config.yaml
num_attention_heads: 6
head_dim: 64
hidden_act: "geglu"
attn_scale: 0.125
bias: "none"
init_std_up: 0.0275
learning_rate: 0.00163
schedule: "cos"
doc_mask: true
max_steps: 6787
Each number is 128 + 32 x the weight over its row's rms, rounded and kept within 0 to 255. Layers, rows and columns count from 0. Numbers have three digits each. The size before them is the row's rms in percent of the matrix's.

# layer 2 attention output, 192x384, rms 0.0678, rows 109-191, columns 0-63
087:110133089118130079180161120103142103189166085095133180150157191183078118136118089163129111143136148155140146093143110110163148111088113092120171149131107096119143156156214135091092088154129110
095:085113133146107115112074153146091161146156098083157110085143116101101138115133090149133117151105104109093156147095107108134103180143074141147147122118110116161136138133120104165139156097124128
096:039163151112102097168142169112132142201162143104080173115212151156123086154110123131199174149206130100143205083145136127127084119117078131106146122130122100171150161107141094126180098077137106
093:131129120113108093090153157175176174115169078095081143099131124101144107166144194160183137133178161153102110154090107108138147161161171110137172168141131126135159062049128128134166090141081123
093:200103132139168120081169122159102102124107116108131057132128082136145105099128155142140108165104142138104077117084134067146167122173147115186164144133104130114157093101120140107129069187119105
094:093122113124101083131116145139112072114147097097187146124174104160028153176133097153086111140065083148196137087159095117163150158116101095137107115064071146150107137116162186122123172127143143
097:092120126133115077151140116107170134138140170094056170114132160096161121115096131158171153108143171144100153158155157134085108130201118129142188126152135103133202153095139099143132124153137122
104:112129146159136158124116149129115094148148144140151090146139128139100145147131117113112151157140093098143146115124127097126123111122142143149114108121121136127103141137124145139117118127152098
105:128123116191128052164094119103170141146109067097074128100098185118121145110121096181124080073103150192037153169103157051119199094235159082095197119172117126146204131118154101097144099136141105
091:105133177148154139150107085099138116105072185154110161164127159123089138122079115099077161111148121113152141121200143196074128139110125199079119061113168155119117165187124145149111183118166107
091:119118146130110083032118187159120219112194099103083135065156109081159100147171153139197113119132162122054112188081139072120120159225147121142156133180171125141209082080081113150141103123119151
094:114185158157130176155141108104135115101072181164100143180106149119117099139107119100125177099158148113156147131157155156088155117104114145110110098148131150137139135158115120178105155093155118
103:098155180143120129156154134107116164143103120130113153159142141130090117130077108116110135137154109108077213143118146136115160091138083132113136099139099136139147179148162101155083096093193075
109:174129074154184153133115078102106128142073108167098089121085156103174132065117174158151155119090143123105106136106088112163121097100194137098090164118171098077143124107153072111147083095127086
095:154107088186165144154090117101127077107099058132113113085123143170159128110154161181146161125088154101140130046165085115155122123099140126110070165068140065080131155152135129063143125082137139
091:131111134176173146174127089103144084112109132151165084129159141136123188116122073138076138140108097147136122126178131126096121112089131129123107110100083107115069158140181155110091148129148123
109:153151100117139141121144125146116094152161092118116118095157157156161112103146145166148122156176167166147120115121115118135116140135146137128098150145130085131143103115112149066191108123110162
094:106144201096162138106146142119136159113141171103132165141185090099129136161094162078144176141151134071160134153167159117102115173185109133154155098137122159125143152148057166180113158178146121
084:139116101157126115157103113120086086134116111096169092131124091129106172110125072124081133119112054134119115104118093141132136125084116157137135147135103134126123137149156114122128141122113134
081:117103139116135099149131101112147089117194104110171165120177088169109089173119140119145138177120152092181135029199124105170140154117074093146080130049126136076081101149126227106096129163122178
110:110135105086118151130105124124121141149071196163063140130110156131182100094131149128169190089137146094126163143131119162135122101128150164070109162131193107119180123106147046161141121071101083
094:148152151134133106121150144179137172113146124059109135141122112092102135125157095140076082119163138195060127186092220079071161135214132094202201090213088156164171107163119119142141119175145159
081:164135090126192145128138089104130130154084158124107102145098161145150148087113144145100095130094133124141102126118170134117116120125174138114132115138148105115128127158139093079163121134126112
090:122168111134139171179141129102148107139103150141155099165111143168103113121131134135144141140160158105165173121150096170139056119058148160095108114136100117133101169138143122111145101070135087
091:126176087134092181122132163155140142137153121196099101105067165118153155164199132162166121094147135131115122212106128128115088101105171134115085122137119134147138134124123101137125087106115087
096:117139162078140090096146118146101212145147142110101166130121123098162118094063199091132154123148155131048114163119153095087140094173165132111129109179173148113164099156120091149118125195132123
096:082135144129130088118152118097117175159187128100151161120160115090083142118140133106158154129119123102141145156123140150119113094110101134170164134151097131136125150156187138172075149123169119
089:101177165120108235161100134123144078104061192208123101153077123148160126141141088085138169108151109087214142114153138210122115110022133160123064111094140156156084135093115096169129161048146118
094:179174072089153150148157110114116067166103100178102132152108154211191078132079165154144151088123130153156112103129086130166105122095171171075058164114171095090112116095138086094162073105114112
112:095132149089094144133105149133172129109137127190093166114098149099109138177149134127147152097141155151123117134170108136168149094130125106140110131101117149130144089094149165166085136130144097
099:177122077163115092194165117132182088150108056105134102112087178140108186120141064208079100103112103213099125140135109120141131125133176099133163145133081111143148138108201108130118109148150127
093:204103100155159075092158121141119104104121081099145132119112128152143111089144160172098096115091127175120074122102109051129202146176126077139181144137139122102137071109150143065133086161111165
116:131131180117110151115111075112109123111110170163175140189100087112090146149096099052076143119142070141128112116108154192093151100089110165133113081100115170156069125149130129190104165115196128
100:145127178153107148181142107102159082093116188105187110122142122142110167136131050133107130148152119113190158077173161174109141155102092126178140106110077119128068161145143169148094185132156141
110:166124087146103162083091145177111075104149097156138075143066126109125173108147115150077091088121092191111061191100145122084146105156203127111092078150119160134104107118127122097149170118112124
102:116135182105106111092125157145147170092155110111112172106172137109118134151113140100160190133157154059134159110141108141141106166175118120110135120100155139136139145157078151165113152168146127
100:151113090125124100134109096132115116116110117115117108124094122113180136063132121143149110099099127175082114111103136095145157092130141110147130176147133094125161080092183081112162111140088127
091:170128115162156152138137142128139092143168098139188115126167154127101155163136127152098121141099110104174124107167080151145120158114142150104084121080128139133078146135114179088153164114150154
107:177134125123145071158151121130143129105129057140119181102146145162138103155122149174131109128169157164114120065132067116197190157126144057112127179127128104063140085112159177083114082175122119
105:122151131125151137098115116113143129153139154158083187158142154147140098148095187101124170115111169084172164129164123149123113159130157161063089122079199168100116121147102128134119150131133096
108:129096180122149123090104129098128168119126134163092163108133130122148129087132149097138150132115149111089136125113145124116150106177138118104142125119170115077126118153128101116121127154166080
107:131055176100098103138135169148121113070149081126195124091181072136113152136189100140139104215106151091202153071134099136211115197122090075189155166074097125091087140071113170103158152141130178
087:096086143100121068137115095122097148104139094116103188099173126132114110102145137139172130146090183086140155070142117084207118171167115076145119156081153092103140115120111166093106130162147154
095:138085158074163118107148087102131176116115129135093143090109113110211144120128186098217198126122177092101129111112094173181123110120133153127141210130184075116156115074138104130131116155109114
136:119063128148136060114097125099160180104127081092080148077141140086126139112136138155184124107088129114075119100108112084158133138173134095125134149113158106108181142105147114134149119125136108
093:117101138131105136127153122071141096104104120141146162123143095150097144166080143119125149115065116101186155073162128123178101147086099116082084122048181140095080193150127125146105164117185139
110:171097123152129130163094107111166075092066094176072134137093177138129120113105123172115118085086183139171132089151132128178158179145164099096084144062185115093163141126146116085139125140120128
104:112162112127110116115128198168150130116165098152111171147117176136089086170142145132110105076143104195050116165118123066108182105160124101092139083154129136115149070145138131125125102162117089
102:111106161132154101139165122139089131146151134090168138088184109125148159113088116095117139156129138066174179073139174147145061193132108163149171129104163106150118188126127128104151180127114197
109:124135119078141144123106137173134115181128137150132113171118139102116110128125136108136187134140105139134081138129100140098113083107144134141105115097105141132114086095109111136139102153129081
104:147218143103112204134150085117124084129116149201153121162099141156136142138113115115083125133182114145132113158098136179099136096070144126111106093143117155110081128137129138156107110135139111
096:186146078133152162095128110130103098105072128133161111151093135155157094100104143143094115108102099143148114097110122116150124137105170163089084136107148134108130109146107121111154121107134144
109:135153126151150098163137128098151089084140110135114175140130182181114109133121120158126116085095127132115127099172103093146189120098088092119152118097131094074134123175175137092074074136153119
097:111136115132141153122109099107129140157155125151109151121148123152170097168112205129159198169118138049158169105167094137123074164123106158084099134095185096090129138142091110114141103064110118
092:114144143108125114094108151153151132090134187115097131116140115119136092143145135108152145133138136120128104132139143129100138138143107124166140110130144147146153134119111130165114150158122146
091:111145099170099155159108178095147112126093120150088142115097132135095151203118132151122090033090047158130117125144133127119152110113131117070075096109141125136132145132151051152140135026153077
121:110136124110137132146112110119125129201101158134115102148127151130144125102115090119129148101132083126088118117130142132101127064094129161105134124168140115119141126140146095148119122131114096
095:109150142130111203130121130121114057118151156190190104152155080164108114155126099095110166130125053100166130119134095153115103065049116152142047113047065170152036150107138152183098147086137134
099:104138202141109136078107141116159178141159194174047159151099117083086159170108143070126162119138121123080132163087158113087130085172125164130161089150154158145149114109133081180136120166159089
090:094123119116084159153106135109128089111090096181135137123082146150128136146121130133140135085083135091212130098144124197181082123059120131100087111096157126123086144094118103118134147064127142
090:176119142140099107110139112122144110097158088157123156130116178141128166093132124158092109116104176150130143109124123105151185137148173084099151124104127104073127118124159153070151116175141120
093:164142147154103076142152136144125077075133105092143146134110135163119143117153096155077068147127146142144143081145154120127160168134123081127155109116120122104126135147144179104125143167139173
089:162142115194165128180119110081158102134113168128080074142090156134147141113124135125124143124113120086135154121137163121079145098126134187127132129142151122103161159166138082136144112115132111
091:154122179138153126089133058136083147117115141118163074141145027113114193093170096099115147201143108131133110154090117136092150094135146123189182131153094142160095116102140176154115140167139136
090:091100136137128136090101122129125167097145145154070114118123106062151162141120153112143149104075144110110114178121191135113103126184132144141148102140167152120153123128105102166158170126129145
107:112141119130189144126134107099160129159143212123107126135142126123154087142071179084163188116154163061200115129182156142097089126131110191114106123119182142113117156126097103144131156092101110
096:061087139130130145186099154086155109168167117162171121093188132141108148165128123136173156145126134079194145064168059149230094106037064135147087178041101094118064159115133145130113128070130114
093:133119157186139119117136132133135155106142142085173104120181084099088139144148112096093145191124134072188137132171164145121115162142078154153165095139104160141093175202103183164110196135134173
122:091120170117137134137126148106180136119179169123119175105161133128129113161152149100178198137150166043194161112189120170164085150096073140158107150087146133093113141151091184157055163134165157
096:092114104157114144152140139126140112181129121160110095160132127146129101128118134137109123155110091090148159127136121129115078121088131154117151113112124123140124156127160106103142107116106116
090:122190152116140099122128132145158172140121154083033178132130176135142092151094145138138133080182174131083151135168188089075136146178143156065148088177181144104219103174098101121129095169166116
097:133147107176115148181110106127113096125074093141154086190115139140084103087134069140050077103111106183105160111138125120105151088076097120090126084157062147115126133196195111104117109109148126
096:140133130117127095084159137144082164162170102123125164126138121136119118143113164120161125112120146133125082128130121114136143115147107118111122126132169123134125135119129135085115118122128143
106:133119129114157137131098151153129131122085128128165126156126137122116140135141080124094102106094103150131109111165119160130127135129115101130090104083099160119095121123109145128126174150109112
090:107153098173162202149105161111105143179126182167123099112134145101211094113136129127168162108127094074135126142126120147084104104077120175127131151167153076139127112129096057140169105038116124
100:124123133119131127146144126116122103119156081110184140127161146160068150158124131105082154149124112134169158104156079097128112138115143134115091114083063145131064149134162172147086147151153089
111:115139066139171121126131137117101138149162065115128110076151144150136121120132161164146112098131090127132080115115096089163117144107161118116087176133168114136132134113117107103143112093079120
079:171195106128152177105129093128078100139079176132138046168113125176184124058122106149125111133160110141122097160114135119085106131120195144070122113184132128111109132124143102109135104120113096
089:160164106085119188130128088120143049108113140175159184169120158184076141166114141125109117132166099159178102107173106140132176085078137077107070112102087133118077125134145187112092115146121110
101:157152130161058151150155151136159149074094087125132162096083168137107137115150057182077021117120166158136185171147148105114139201161149088112158065122102166124133181152105155090112139138125199
097:106077174133130151153177117106196135091095163126107107113157164116185152090141113123159128158129174098153189083152151169138071154116101134137156163125118095135131168094118114106158129104138171
086:172089129113117143122139111161106186103080066162144155108124139106080178119128111135098078136099111174074117125135086102169175110139196106122133118163083120121126094154155150107104097163127134
100:081152217070109096132131085138137173152120215110062183183129134128127119141102105083115142137183166129075173165132228178031108080141096153142195085199124140173161146145132131177082124188157119